Part of a small language model's weights.
Size: 14 layers, width 96, 2 heads of 64, MLP 256 SwiGLU, vocabulary 1024, 1.92M parameters.
Architecture: LayerNorm before each block, untied embeddings.
Training: a variant of Muon for these matrices, 98M tokens.
Each number is 128 + 32 x the weight over its row's rms, rounded and kept within 0 to 255. Layers, rows and columns count from 0. Numbers have three digits each. The size before them is the row's rms in percent of the matrix's.

# layer 3 MLP up, 256x96, rms 0.103, rows 185-233, columns 0-95
091:133112177113145188113143148169171117130128107159128139139179064125173132116182116127147105145146094120143090121108113127166150158104109122166122128155113165126129120101135154125181090131117099087104108080110142120015163113079143098127226112083200087151112130097183157160111084096105106103
114:161103197049130167125135132135116102121114156158112089109111094102129152120121130094120094138081160104123175172149140067135124066140147174121135111140163102116124062196095146152179047071175099128167171086103154160143111128132111164094153159105148169130112132144146156089163099141159069167
070:143117062115076067140103121189106149143093136112054131121125106125162107187142109131033186115111132111147132121157190139110174129134116143112134111131118125098104198143137142117176074088125093128128136073145132101137096182156111111099143135164190164091175094143118128119111178096104128195
108:093148106109114108137184108111108156106094130165186147125126144123061096149155187103099053118109100096126170160163150109117158183205112151128121116082157121169140087107083079119163097173103134135152102162166086091153079141127193132131070151149128130122050131147153133112129078116121165164
060:140109137093109134160123147104148090129150085114123070074145189142117141113184163180122198099122128087084141168143174101113098095159133141164111136180156093157160163122145086124121154139067105083107105102101086084145140153088118152130136150072163080151129135141028149099130142142142201101
097:148152128178143184058128138133111165128160153134066141150123119161148136132154129175114076144134135095090134150134108109132115165104140158103129123139172143186022132102133178094069092088146080204110207141131125140156095079114158102127181097150096147103096118113124124099102143091143079155
120:096126134104165147134122058140099158139162135125071144098123151099205144132104156066112120140127152141102128115119144117163086203169207157138108079117106138112103155084104187123071103127144139100065132147100172201137113128066146123164122119092183181138116155100158110107128139080128107094
120:104070081120128155098102149151144238081152117171072134108132128100121078122134079139093146129125159174126078116170168150151118163112129116165131138153191186114126124153111151093129107150183220083120121103097165105122131084113115148171107089105141144128159078136169068160137153134120139136
114:144147114107125202134135114103129093132071091125147140160067164168120201156134183165114147179144127083142167135089126073125182156115090087218121120151115160154069117123125090102090106128061163100163108118070140124142143122122144081110155136124118138105076134100067080151157117135148125154
133:132172151128157151192102155144185099155130148147124145076067178078101140175182113150139183108129115114187145104112144135104100084145098102145126100131101141116099147176176126140072171063131161134097112113101153115105182110145128114102170132108085102084174101134111170054187109122124069117
078:107066062098114152104137102172122165121109095107108159181111150101168087108168162146142120083149141105185120144140151118109142188103105072149142109144142138090154158063115105149167170150135093118067169124108156112139062076151106147134131130100198160089091120116097140110059135158164188153
093:118096133120111163113060179102164109161131138098131155135134099147068119129093144196185141135138121110125085136057156133184069071162173182057115095154134079107141088167122138170083184054126151111122152128172145114181152105104089136116126120144131101152081108163128156114127122151128164136
124:118172150120189122108106121102123135166089110143124121070128147113076193130111123177139140186119094142137152205122128169125124132095116101092163105125046220053129156119097128134104138116170184093166082112086091182116145131077092149103153111118096112153148128170125096099163131143138121164
101:160132138137127155137058139114096127057179118146147143105201137169082123086176108156160079166130078104133112091082117135152094113170154119102128182124118174080135173165066093199107136139085096091134085141116122125162122111099130153175145055117142097152078142178128166137118095135142137112
117:122152084098072139208171085158161112100106136138123098189136099111182111198099131095120128121168161161055123152189083096139163101115130126130117133167115165136113152125128136120118120210137113137091176117184127109109080102148191137115124096148145164107145085107092086159090152096140110073
106:101112143078155084117166103125101081108125112147099118132149137130139159159070094143111049170185106116176153133150158194151147084059156120142087177105147157108071132089153188144108119143169189137138132151129137200110135170058125168084108134142137107106168172083114119161136148127108122146
119:100150100135125113203138112176174122165100122062152161205124161141101104147043142116133143142168119070118099119098152128111142094125166111054083102105127102155113131174195117145110129137169108089149079143161142126157119162100156148161103117143099084191162145159127160053124121122152146100
116:102169140110099139196120119135116093152188104113174069094076098127104078112070189175119180195078112111115150142091127147168100114131174111088156136149107086084163129166092135131097176137139204133170118163092092153153079114124161111133142124106112126177145106133088122126092107160141087156
092:145183125161080150180139187189109070102129140143172137093096179074176128143107160096154107096074149131110145076117139121131152114144175109148181156111171162154142165171085091086096144109080124107111095151111158130129107121093117188075114090172178141131125082076111169120154102126162119161
111:149120105192144209129138149124184132079112139132105132113086077138114125137159073121165067055165090141177079163132156106107113100191122105153103107108113124143186133080152143128064163156160145116111127134060162116108097075136125083130113186141131138158128105173142082189147130141129104138
096:113115106142162133142140188082117089167109155157144127140134178130137103154130135082135123094154141143092127149080064150123077139146166092155154122105128143131157109170108099169129137128166148097193083086153196099141129074119133146154023153115131117136125142163063242102125116122141108110
081:116128119127096137113108102166058153146093039147085118139153125114155132113145176161063194109139084163123165136110090167190167184153091151131168178117120114103094135098164130099134127171145167107110138088139134128127148165109149106148120140099168184085173093121115156109080102095092047136
121:084130121150187128075142087082133166151140149141089157136143072099185104119122062116129130102079122112185151109109086161130139129122112153122101120039107114096135138169125148164117110118146139130089149180101097185110119150102177086057174142182134139101167152192154170127142126096176105172
049:120172113126080166111137104188116155141168170113072158103086133120112166156139128159074157157102120090134083158074111168146124124134139088073122129118085151118124154178150117189108150136173136089126108159164063094102141117159120118085225071083126175181094152120111143183159110117124115125
085:132071124106084064098085124114133124156144153122094076142103127089171160105146134142161108100166141153089119164135101137098159060167131101164101122144093181103173182079129164145083109157177172167115163071106151165130105112112101182121117150151159114153166083139140180066152105196098118131
087:121106125115162095164100095079152110138133171137144144095126155104099063103134142131147141130132102139091097122173162170047163142146125176156083188150132105063100133126123072131176085121126075145085125146158193170110116120160091175138113069208141100097104187147124129137106149168160136092
103:182180121121163225158117160133135105161122151147101125125116122095151148131116116171192095173133147145119111150080048166145082096103097043153133126126091165151090165109135102111090064130108125135119142085161147153104107132184151066163106088117115161115106127107105106174058134139143134119
076:159193048104144133103122118158122151130116092202156209155122107149112117171149130139112100115187168151161116113148109093108103154153086127127140097064116199142163123124111119117150143074082146106142071179081122094143182087131190113122123128081080122112102116111158109111127133064108159135
069:141048120145131120091175114143130110082081145088149154131151076117151143111136146132125077117148144098113122087132102116138147154173114124094130200176171144153101133158164178145119190157147128096088092185172201095040131202136125166149123113099113124098117121106171075108141139106100086127
107:165176168150142091081160161131121074144121102123119131130140114169141104168083093146083132117127114118080138096113146080098134141081130151145177132103054098178121105160131162131148143107068128154115125106100132133110102135212157144130176089082130137157200130118146124115158137153230081067
079:176145159133095157068219160113117124093156153147141118055137073164150162089093109090168131121101113151164146157156178112134129120147143213124142072100168108157121110155096133104130131095087122106097138105101124131132196113167096126113086176163114172141138174099121139085161114094078113076
123:126106128094103127102138159130064124143142130182129099106118122156150123138176134140123153092025127166131122118131206087146206127149072166157101123150123132133162109113148065211107149153114090174055153100151123137134121110135146133076185133163065153110156101105104130157076109140155135131
097:168116141087133158116129155119121165136084197105101100123143145097159097150093132103106170139093124163118076176112096125125149211127088119164117033192121115133149136163162193122107112073125127146102207130124141109086152132167090069116115151118107182168116123140173116152158177128151095111
079:089133121099160083111134157125124099113150137129187111129146160109104127077097085173135091159126102161100102192080126175144167138046161143150168114156095076131121122124088118128117074096170183079145185132038160139129106111143131067124102155153114138175068136129177133126152163170123141111
101:128142149181144122088071128090105092115137136172119120107152125178142097110104115155152142147138123146144061097141149144109138100080084191044121135109163118131094107133144107124118103127187167166124108140158073137145203158111147134124113117187077131131188169149042119184185112160128125082
094:146093139155111059134064169128154095135102120183169105128141173143122141157127177157085141141092186139122075081068140069118104086138152113122143114044092147189151174137089121179096147139143193117152121136108121097139120135156131098138180160189151066111109138126136163095139083148124117117
111:164107138127115082099125099101099082108139111210098098133095131120116193171097103203116152107148072125162107126117154136140096113146127181173126142095127109165167123170097113063176086136143128108104132099063109139204087082119109163162113160080180153095172130136190111095117129132156124122
102:132122105146183121204150164154084077153130177116128163167160065108118107102078124149126115147130138109138127120131144124134168103127154103115107167147159060155099126126141088107105174081130047213122161160114141126091130075206090143133145124192101145150057149111088129141128100114096140099
112:129138142128079142084151130109130118139160099122165081171090119096123147088159188110128089084106122110147128112154142222169091145123090088145169143118152096102136163204090141199109186150193182089147106141144103154130111083113145160170148067091140069142099097116106124093120110137117090127
114:121132179173107118148154116089100106062190097132126097110111163171124178118129118129052142119106167098098100127111164107134129135106067131149146142129065149139124188076072130124169110146118191134102131124151094160135117127145157166067191093136062192101148090123197110126167133101114133112
121:129051112126125130189137141111105099140153157082112157093079107117102166168099154119175064154113136128159054129144145124120116169124117142159137147113203138126150132144157154149103071096118119130119078097116165167129126064159114084163154209117099090178081163174157116132202120135101108114
040:156088104053128165182102082103088196067169154121125138191122124135135141152150159139046096101159139112118149080215113136124136126107156122126136120154154125093113063125146075115186122146087132129098157147096122073137168131102093131076132118115153132166094174108144114147143190131105168142
116:137157135100133095117085175129070114141078079107112163115183171144118171136140133135092161115095137116083116148091179124151208168114105095178117143173143133171138104117151107147093168170079136159134157093125074155134071123099158099165174069116149165131130167133076151089117167126087058136
099:162110082075129132144129123156121154139090052182106156191115155119072143086117115142091154178145069094173074136088122135139082129197138106121126120090137117077104149182114128148113088160135102057136114125141105130136149148196079136157091140107158159122107158177112174155124103102134141196
118:138150124131145077083137097123156148103142163100183148119122134136105117088165143135117130094130151116156129124165145116117147151076123095093118120095157166108159110155121090114114129179109132127121083185157062147184149187101092225114137121209129037147179153069138074124143151084114162125
108:118112114133149074188214124164137119163172168098133116115070111086153154102074069132136106178134125119122127120146081135150093111116101152120138081117101075093148157147140155121169128149191146129101106110140100159078089176108128144145082165152158147197177064153146104103127079111185098106
109:146138107062095157113120111136145132177091129175074141111091144141141145149109133109077195107175120113173107108125186093179153084079159142119147161119157093131063113111132108130151100110106081182111117106095172115100185158181145109045129159157188118136152151107145108090073137105154132175
108:117089138104095143167119105061151096153194082115114139109100100122116125091108149179171099170174115133137103066163135154082149166199153128109127093114128131126173135155159109161134114172154114122159081142061115167105104139140121130156103079184135025149134185140112083110148160155108166115
104:120124104190121110065152158134108148083160155123153108106093124181206116146083133117122111117124086167041139104144119100135116156141126154167223133135143139194110103119037106109105144147087115192127116163119109114082144121103139158160112112130172144162087082108149087150166155155134102115
# layer 3 MLP down (transposed), 256x96, rms 0.0581, rows 185-232, columns 0-95
107:154105095129096121121086121079096167099108104072070141137078161135121182168117081108143160136112103128122141113151135096114108137164153135165163138140206181133116091159128141136114114145097086098114102152091133143169156163157103169088072094147104143124176118170114047083158135180214151167
102:113159008207101096205115164125106138114146123129170150154149198142128115163123151117114125156137080133093096111130166173120111182128136093113095139142116155159142167113146113130103190181070160115071066128143107153093122134135094086185124118157125095115099110131100109153103130134083139117
071:152132128120166133095135096144131095157168116097193060105101136062093122146120158160146096104161108128143128083064062150133110124132110082073166121171112107160155109135138144152130185129140107091168154161139212111119172169170193112140142141117108126153116109142081088160145114091045166128
119:081106149094124134143089163140141139105200135115213166132120127145080095133157140147116088143136092151113166142165108083139095140126131175153118127179201114143131161096084123128147118095060171126100090179115121056159122107089154109095055126087104113172122131162156098148090130099167193114
058:144203107073143124118120141152083058125176047148108091062133144162211138088102155120121127137112145106107148210202151107141136070138124089109137148146127133149165133126168093133147148141127161071173071128134113089105133115106157112159113103134088111159110129127123126095150114157182167096
098:091102143108094160172180133151166078093127172123178141164094115089160103139097107080158099082106095188153080087096171057096156123139162163136087154133078094165167115151171153165154166167110145086127111136188169121111153111100116096119062123102122119159153152147123149138119118182089141090
122:110141179090154160093177129130104187178138130073067154158121083135192173125133106103144148103153119131111167158115215118117163211165117083080120080117138070158100140114134134120141143114185134101142098139138118118136146149105087162135108129075109166094127102156110123114177115099079084071
105:177057182208041118170150161085122127125119147092174122135137125119127094193124187092133097137155110119134101096078089130131120190164124146141138095129107103115143110108125160125168153083102081179125085113172162131145097164148076097127108125163111107116116195080132169095116135144114094155
105:097159135172119132105091112165107143134161201143074124091169099101124100078117081107137105120123131106119100155113148184073066099133135154093111110110082108114205131095125174194161159115224099168122139136149131152122091131090138163114156143141159141113179083179160190111099120106114121122
101:128094128117083067078145101129094122108114132118126149219156091197154158070089138104085115134139114146108145166191088129153155145140152168051137154102140092142177107079135103115186084204125118119144147121145108181132100131121129120131104117118185157178081136159136119156098138119103190117
079:182156150117148091148125155074127114132115118136124049100136110161100161074142169124170128183148126125147091104075076178138105092107127126120102175084131123179098133153145117129113177131096201117189143160162113126141126114107149103092119125170072116157121058164133154155168139140033087148
093:151136167183174120109128160153131092135068086167111144079099119166159105107085099079123063192127116077141092131155105069130158113137127097115115122175136152144111146114121081161170142155149130121132137163147104190095108086146131124128110166124064123048190124139129158152159178194079124109
133:106091142122116174144110106130116140130172163097111165144150151166127091118147125163139097149077155106175151081131170058028136137152134177117145141098118087097147117093128127194167127108171146145125109110153121052086128157141112084128140090097067130101189133073190106183144135138141163097
102:142100162130100163168090153124110078107179051159095119104175136141110142133135066041157121138128124055106138087159104097141154151177159141129163165140152115112100211207084122154113161168105143114092164115130094081151125110164164118105132094104139129139110147151148156147057144137101120138
119:162104113183167096108186108100092159136144110128123114145167127125094134152122137124125159145092085136133130135142194158146077110144141134171067165058116091087165147118123116103187113104137086133160073110084137064131205089137153085086122169113125134171072145151158148082190147120092170152
095:135131124185132147115093147163159145171133168138140177119141116132122134118126116121134205076073128099109130153145106066106075158225090131096134085204116089143164162157129104157153101132096052154080097090132094054118135146146144139197139116123159142113077105167148133104099117106127135118
119:082139136106152128127130080128118108185103089087101167202139127094117067155084152114091184101143152098079090166093142112141138120156155111131039129163094118151132097148148105170147169122125115118169077095114163113146138158095113122128162136113132149168155137168200188038150158140117147101
104:132132078127099158073139115109141176123120222121051129171160161131095121143152122102136073079203144192148153090121173098090155151135092123125134137134108092132159105121152152147171084107139115176097092134179160120120142128103091112066161110175152137096071148082133151154142091087135089119
087:145116120047133116087116095104168148134129137123125162092147085178135160078140091164121100166227095115136093195126132142136079130103096156095092102150079221122089136130073172124130143169124088125131122094211128152109176140144111151162090131117107123169142136127142119158136109102107160084
104:154101159126102092061136107148097090161145116132156153133134117130185096127106148163122139150105135106058151132150125107158128189137100115080086178137157144153073130169124142170157063075217146148108098108191112155135167135116149148125182074087069141115140114113124166090162122090084138073
109:162187132096117114127116139053069150167144106152140110122146097114101165128169156107106130066154162146119138167164094115128143145139109111178072110170136155118124107135131123115091117100108136205138200111143106141162138082093138074193074151135153165114092170165069076075125126080127102175
095:152119098155120122144135103157083080154202118135106177216129177131160113150141098074094199117185126148110087175165164133155145166106088150091100122139126151115091110100123026119153103061129118141145144136114136080144124067126123094108132078162087152127130165146135106169155161128109119129
105:172120107098079139168097189135115107129136176090151076096120204172124143134154161139140107138148129168092125126140168098145113129111140133112123148168143130146131155084093142118125153172123143151133087071154176065145131077131086167182087107061106151168100098054099101143138109185092149058
048:085195102107100121134133103147083083139100122156161123162121191151151161142179125138116127135154077115072111130167146118087141171137053139166123092111197149102164081129144162078132107148116158186112091083128093101095172193109166123067090177159144157150085137104126129098131078163136128124
089:121093102097095108065104121097103102130125136140129087082140147166125106117152077145086167132117126132098147122082095153118151139118140142164141183134146073143088158115088182091119140210158148124148084080146132126139198049136150163151164162116185214119135131142154115078106149186156086115
093:158107085163132138146171125195076130103081145114091102099141048146122133189144124128104103116116120102173154162098129116171093129084114119132134065139155157177167136146180182143123147099142150126175148140120072115123097147091158070133123207092132133176155080089110152118183158108069126110
108:149122145173129094146121116137150050107118101122116128119116146119125113104153120146090061083160119157120107102081178065108170128127162161137116110111115081071176085149168159179117137127209170124109103109139164191145117130090077157111128157104101096134134121103183171188197153119165102085
073:121185066166148152145130119096103122124092124186143115137120089161126101191112102178085145143192177111148110158162146087099138120095133081148093129078179170152193137088087129086064158056145137141154070184110116109121157080156148135105140134117119098150086156135145132081146099108150164131
080:151054142154139082136188109161166067155132085102134131156176104104068161111097147109110102142143118092122106164108167135182120144110131121150089101088151165138149181144176159092079178065105112088113082127132172073083112146172145131080152171130133137150160189133119150153093103079138121157
104:151130058145066142163099113114106158107174105140100182143095110108145146131172153109157124161145133117093128131202127155093125143162112093093106097134135185068089120151140116075187111114196105168113130145149158113144198104074114121123126175186103143086082174121083145127098120106063156150
088:112136151112182162122117115113103101086112130092112183128203161110082081114202127067131117089101140167160114144137131100142014081164098083151145120148127161156173099161131139111092115143124142108152114146119070114173132086092139152139113171105096166161152144101113136116168151106108145205
113:113212147123149105155108121103146093131046111159137144096134145135157147127162107120102116140148121119135085130139058134156115154098182145142182119124132131121083136138102183034114117115126113122224096146070107156123136113113100169120130058130191108137074136188124169104181138109126101122
101:070134117199195092108106068094170135092133086141145121140100112148064186167165148130129184152091108096150190055144111147131140073130151148135127148104169116127108147071088050146140095152141193123130114133152122148130149130133098138178124091115135123118137150169104182159098077132158113116
085:109135144118126074131108127104128133153146123105131096110136115059117180103122184143073128093155115127147135109080127143174146173110141129196098135065074124116107124140092087179150092157156120196076098104136171114201093071140166180104164154174136100124172163130135107142157161142067157085
099:128106105108158141180207108114156141070147148104105079162130185119102135132185131094100124143220083121131146163053117072161118174126168104125103104117048142111123137093122169153154160106083100101182107153107137115130120104127092120160112164140170120109086128129176144091084124136119163175
105:146105097137155170139145096177088115105118171109080174175119108103094132099196106171104098065183073153103184166160130202123118119071059105175093136127083131069165093130152149114167174095119082130130143122179121156165148111094123134108122110108100125123168192119133138141109158134136123137
107:105088150164203113152132117135172151125124132118167133158127157153123072090186190083175168133135123081089126124128121069149143116148116123059097077118130133082079101100156162156134143153147111158092107116209060154123149173093126102157085127144125146116079080117069134137126152184132165147
098:138124148160087121151107027151196196114089088132144124098094199124113139152149129102140131135108154132114166096075128111133158114089144153081158086137076150122115130165107146111146092124102157086157106147105130167161096181112135123080132101095168146157227117193150073120133134106144103114
096:157154120118169092130116129170140166139132184140098188097164142119131168070103060147096196180113116167092131071083107055113096102175136116074110110154097174161138067119152107069097082141086132153137146148129172141131113152127151118174095154105083144114126144132158111100183166104132163132
101:117157101098145109130178122137120136187107176131120116126136085159111069145141172155178082115126129106177181107131115191116107131121170173078149092147200092072102055148123123170093159060188073095158141113107110122101129171141133104154143126116167107179103142116071155115120117139145075135
109:141193193108105172102099117094194148084090144126137163158199136150112112104105109113041174116155147121125200097094092123133130078109097125100144084123078169107136121106138145112153150160145174132171167155100130103126128145103142137097102120161125160124169120033082156144088143125170121154
038:122121094063135109178088066119119183084189126149100145215097145155110171183136126124085085122142086085141121087167090133134098112161123104087136092177139125121153070137172057136106169157118083139161165129062128155126138195097128108111164138136138139129082143127147165145109162135108137139
103:111100149173138156119168111152158133143103179135156095115080088102120069164115111118154035105132172113203085106141097125117056141111157153092149101122099134088099130093102152123148097088209100104146145163080153135147131153136100178155081212127114118114151140114144131154143098167170163133
117:132141103155149136158141135152127098059175169144113135114080162179158141082125147087113163145089156112081152154133163067164133155110155177117123165121152083171109131126034134050129180135089144095098143151122116128104097134115140155088076166133086142140156095119092137103066178190103117153
101:150122125116129144160111127144160133164127076179057134134142157127168170125124130149149097147131074125068130101095123173133067126154111144147156142132099114180116166123064138071078122065124171144100133138100178141098107129183227064102145151100160150111078137117104148110136093200102133106
108:153127121136129186087064112118111148135146089085087093125153133126158104156135178135167148047108157145105125140131194125105142200142165094183113177111197175113074100121089090144089135104123094154136139124162115120111127095137164136113144163146089153068065157112138108158107179081106166165
107:076136140117093127161130128125140157080200177106189131101105143130106138115156048173205100183109118123136156104097043124092115128201125138172124121122145157150146117108093147071093140105121109097153170184125143099118090073131149141176143112106108197121128126169093143130108135129074135152
104:078084134178148116233092085085186133086148109111147118051104148122066197121168132145136115113166154141179082133094151103103175115111179134110108122130125132068159177147177113129160183106144118137122092165135120124158105112123112118162118138131133106129085114173097157169147125096095090096
# layer 3 MLP gate, 256x96, rms 0.103, rows 186-233, columns 0-95
101:147113120071125135180125096088071087157149140183135125178112169052143135168118119114131111148088118198051186123131126090112125147116165133105125123164143147112141096159054164096176161155112089141119110064105181160100087182072161135158140115164148150154109117142118078130127110141141087133
070:130122126139078094167127145177123171168078105145110156131148141159180109162126121092071153126081148082126083183146189133124153164107192121132093112070129141126093173144127095159146086136073126160115121096185057109125071136102049112177098111149195127122165106107113100117106137142126148158
108:139069137134179149168069140127147120102193123133128125092170109167088167073100110171194136170154087129137100176081087097097094085092164130154072117161126150101154119116117134163067146098090114128133157154093142153175152099143072180112074151126083117152136138158162154109095160147161163158
053:169175122160156136142136142048120064110152179133136075128100135081167134092153114169149109183118139128097152107171073148090168102080146133142164142110083168125184132124099134111116080145144086136134120137145156115138119158127213139119147091078107148121133078085136044124130077143184110093
103:097133122096072137158146093134095111165164163126129136129135096162130136200118148171128173114096075183073066116088164147097235153129167204085102115138128110129137119107121150140098131175095079121104101159134075140192153124109151100099142117158083096151166098099135126139128106153117077121
124:125062121177119098166057105120141126119097150176137130071127169090104083100137102160142134131136134100141079091176100103112076101216135172184106150134125166156149114102102113083101110159106077183113144132149133128132130111118154117176148118159185109147141174099143143118067130156153217115
107:113139066093109166132155121119104143141129099181144094160096146096123136113148116191124140125143158121140172135175162163120131116103098116152091194146126115129127171144100063114114067219172137068150122054117132067122140143133144117123158156077145149097130081173064071176128080108144129104
105:150140095064101117127163144074145088158106097114160160151088135095132174120129199128132129165148073187132178096126102080149170159127136108146131197158134109157059099164149118059117116143033140123163157101112139116080152132120129081150155099095076156107118184113136105084150137129141112107
096:156088125089128036102200095133112109108111116134096125098138125109070105087170127115062211130139079124109172170125134092129130141152185153115131136123110143114128127123172086163180100136132106114122112064135109152141142132143145118167109123087166190143122098200147192153140063158108164128
082:086095117130147173072115147167133127142103186082095187178078142107154065164099113119081128120150140151147136152149135087144168162099130120173162099150111150090156121123112121153150101110158040155065120115141170140118084158190094131151121157097183178077134173121122117165105135096171156091
101:162155161175153101112134169155113133152082066182102132099135148123186095159098113103152065136146162109160147140183139127119119143124132119135048110128125190112094149103107081174164090104189161131132152103112101193117082097093107121161146131087095167054188114162152123134157094130137081144
120:123134173163109154123153158167179141071175089114082075129105120138169078127123127074155124100114181086106141139117130069092192136145126177141057128099129022148151132143125130121139156139142128156115130130189133109137168145177161085171118076124137141084152170099119144131119181157098158089
096:116084140134118132127109144111124157114159129142179087123062181090104164089143101112194056102132092128173127116089136088097053064184156112155114135135150112142127116089175156096120147124139161131120176148189162084081136074141141175134068171141178127101146178144099168143141140143160125155
121:111121112110062186131149154136144091137072116087144135121114163095163100148114107160134092120141164174088153146131086080148115177096129128099147128142108175187097137100080168133103157141115167126085172116196091127112100101197121157193100149128160175098174089127119124192137143108107086057
090:147142087088111185172164073111147112141122136106090128177077108085159130122162121086085157152118157090109158106132112089098131142173097097177130054195092158104175151156145123116170111096134138137123119161069168064157120114204099100155140076182139169138121114118130096120085167139105153104
122:144166163094135154098083143049137088084140153119138126112139169114178129091187109163124076115155149134099134155163109103069127118161154130198165138144124163159119087099076171149139116099096121121117122115092170080105136070197044111128167109123182157061108151117160145129131157127125091125
116:119134087130107240101153121109124111099097126126095055132184142138118168135178123145109117081116150112150139156085184156129138160087160100149117103136138124185129091154113182116056119155080119135158169063105107135165127123100181090104206142127099146152118154115116183098149127110090090129
092:130114122068133164075078109071164157166102103117180150130108152167111186095190124127115129154182045095113179160123121074149139186130114093114098117114086170154109114162096157078113113160128122092125103063177139151099154114145093151164150148122103097158143180145115115160110138111106158070
105:152093166116074080095173126118091096155138149127159108129147164114158093144103176125113154145123151094079124141131130099178169172102118136109116167165193140167087084166099150121176034129157120136129160147226145143100148145105163139081152072099096145084152153097083149108134127098097149095
109:129148135107098095098122102141090185107162128108125147110141066102109154093141120105110098109104155146157147143175150110110159095100118178152044162160138125132083131138132143109140105113108107174094246191154098115164139144101142101167153136161189147074113143136141061114117122058133096181
104:094092119086137117113089173127149170109061082132134081072133105103107123116152147195167121107071138141136172120099092099110092096183171104181103114127124091134161134161158209120137160196085163131115145128138150143113158176101150146128127198105196123130137113098132152074078110164129133156
093:100134088102158200133179107129085119172102099091093094192095050115153150145104167189125096125104100114110121122158077119137151145155118096168171093189145152091124115140135150169162116131135104077124142120125152140129071116094125139133179050088151190156105150114094081143143107158186136136
050:134145141137167194102129218111126186135128181105096159131119127143099140115137151093123145098119117127159120126004132199177085104159182093071151135169093098113129093161104111172103137123157122100126131096120112118163133087147080134138193066125085117127110140157147155146142141101103103137
092:114105127113116115063167140054095109124178145109145074111129174164154129119141137152079155112121119159078116125113153149134160157110130171162179136174143073137069114153063160085112160198144149102156116045167123107131143106120178116152177129097135174095131117144184096115106138156132059102
096:146117094125117136060126138207097138150103115180094120114136076186109144184111135149096122072117127133126133159098147146191146146128104085102147074136147099140181174141136181171060145075147145147136130157124066092118064107114112072102123190108131158160177107102122125160147141120063130136
101:123075182127138095151153068147123080110172092075138079089101122112113155124140175169086133110151115160166115076124191083088136092138156166129107089089099072095125105161121163148141132140199177158145066157113130146140171140115099159131135139098075122111171118140133144134207131153181089115
068:135177177130121113177195151144141083178111160131185139086145091175167108077061133085135148122091152079116189131145172143141090121142078140095093131129115095149149125133127088120100071086107116160096134202162120132127090086127148174119096120110142103139152179066123156126118141131201104154
079:105130120156133168095120161119128123106117162130151129124125120153180116167144108136150100082134130114083111074138060145058134146186130145090184209172137112163096076158066131122167120163151147138100154158134158129122139153101100155162108071091119140076071056093138095087175171162090123109
116:180135082149092184155103144179170145130163104154086205121073114129141127126173157069177143153156132133132091101185156116093114124090070096097137097113089151109076112178130086086169125096169126158093120095099168099115177099123108137107156128154067138129123191105115084152123102081120137143
090:078133107149187089163030100146151141136129106119138140146164162129088088133176138093106116070148157131114120118108083131138059094160081055180132146160111159131163126144101132118109097159140177129150128159173081120167085087073149147161145126084126106119165118130108141171106183133088169177
109:147140126074143164144163146074140127124169140070146093143121109071039144132122152110136136147161176185145189142089154145121147107103103066059089100131128149095122163130136138209132119133129163143107142107129137171135121149125170106095144156116023141124144111079143053124139125132094155098
096:189099145085123141105107182127132084165089200110146114115105177100173147109101136108118136114120130164113094196105084080138135167133112112160145056152107126143142147166129198072112096079107099139090172127165155112089138166140152074111129168085114157173133095086173100125162188099141108118
084:119151126114113120170120089078117137170140169143110122128088095109138200148136173102099178086160110124142151037176116111149143090151118129127105141088125145131105133147129138156127128145110108187110055113150121101173164111154199174150151119173147112102229158118103069098128125115075087087
114:138102100132127077133156100158162140046130142108077154164148205173126103099149115079113138139187107134150082168113150102143121084129133101102092066113076161137116192087102166176163077104161106146122161182160130143159132134103085115100141165127142123049152137140123129172107118113132189156
120:165138100134134160119148073152091129108151188107081167154104092125141111106193080113112083058150106126078163145187118185155125127084071141149126110167151099106111105157134142099179145086092053175086173134185120143139145086094127157115102094093113180124163168120121128167142175139125128132
110:131066111099162084168069107158186129137104093088147115132129131141105072153160171120171135130145164118145093130113127121127106080107156141057108064140141111064144144123181157103178123124164145124115124076136131197184164195121089136100130176109152109139165102102090088116124168143084188116
097:116151128125134153156124132116184097185073153110184080094174142126135116157047176173133120167088120169110144189118135113140083146169133104109152144172128169106157156100116080192094115122057141093133096096110134152128149105177130121107105143064129105127153062122193096131073154147105112130
092:083142081108110191178123116098129068132094136076146079133095063130102151156208187151151118154174094118169116122130153148108179112135120144128145164133049082101138137160107116174130159110102095114143144187121159173078142114123109147080170114143122139143081150095131144090106086170093086150
104:189149166100138158147140113102088123145173081072138049148131137120063129103104208181150116171135130091157160146119149126126129108112132125084124085138126069068121072165107113181116166141152132124152101136207113097082101100168134132095169107066105145160145131145102131170095090127134093142
098:121064088084169103127127079173087147143178066131128120133224155113113127088109123144149144140111089121166078164178139143124118111208128108157093127194097137092130175109119074137132144165164185131156126101159123106112165129131061189104122146124168139066121120117124127153083108103115129155
032:095104183135108157145130139128152136143096096114166138138154158109136113126107130171070154058108185128086138125149104130151149124073140098124158124128145119124153089139110103105143127171123164111039122162187140025129149038173100178094094096143179123152174131153103105088118156152099151094
107:143161107075151073188132151120126092124111089087107181151181153165128205139146094135098177163167104095068096144104143139114235105154143137169153102163146119129144151101173113139114139137072098132145151099149112117160123157139064109123164071129092134106140124121116159102145150070084094097
115:143125122078129138096093139131151138162061072159113151143171115090083101158155098174163121131186113104188081134139084181096119061197133098121124085072090140085117137163185123161104114100176124131147114097125161084152107131137098076136162123134185139105113169173145138148166074109140160148
109:065096117127114095100156098166115080171123148149160122104146136096112138173137124163100121103134097141134170105090055138145194177118114113178113154124116143177109150117126153157189154116065122117133139199113129162161106147127159129087246094148111131144095112082126085104093132082075119138
107:117125163112124070219234141128120111149079165147150095124094097098104154148102132091107145158143131141119122094145052141102143116125123159084132048140090099154145164138128153129178128154137188120083173169091111111122163151119124139122155112079125101180161100117120127072155070163157127115
108:161123126122088136097083173204073188160095068177055149176155071126157090168123141131100139066091175114103059159111140143145168129115109122109142110130168117119144094156111131160116125124159113139097086128164136111125121154202119160080113146181159077135163134136130104091079147117144101115
095:146161133105098146087142154158110127094085140162083146126109111128152104151127118129113134086117141057149127158149098154083139158170120138188088171151142149226105133137118195104116095154105103147092171139118075098089128128077085140121114137159159119101143179036154129177103211127133164123
105:105103107147170181112170118125106172060164099122145200108200138114096151083195112128092127134141103138130113112137137146123147095169132076149060096129079166086130107111126090122122142200145114117121107136115137138121132119196156138166116113166131120060117179151100107165069185087179118111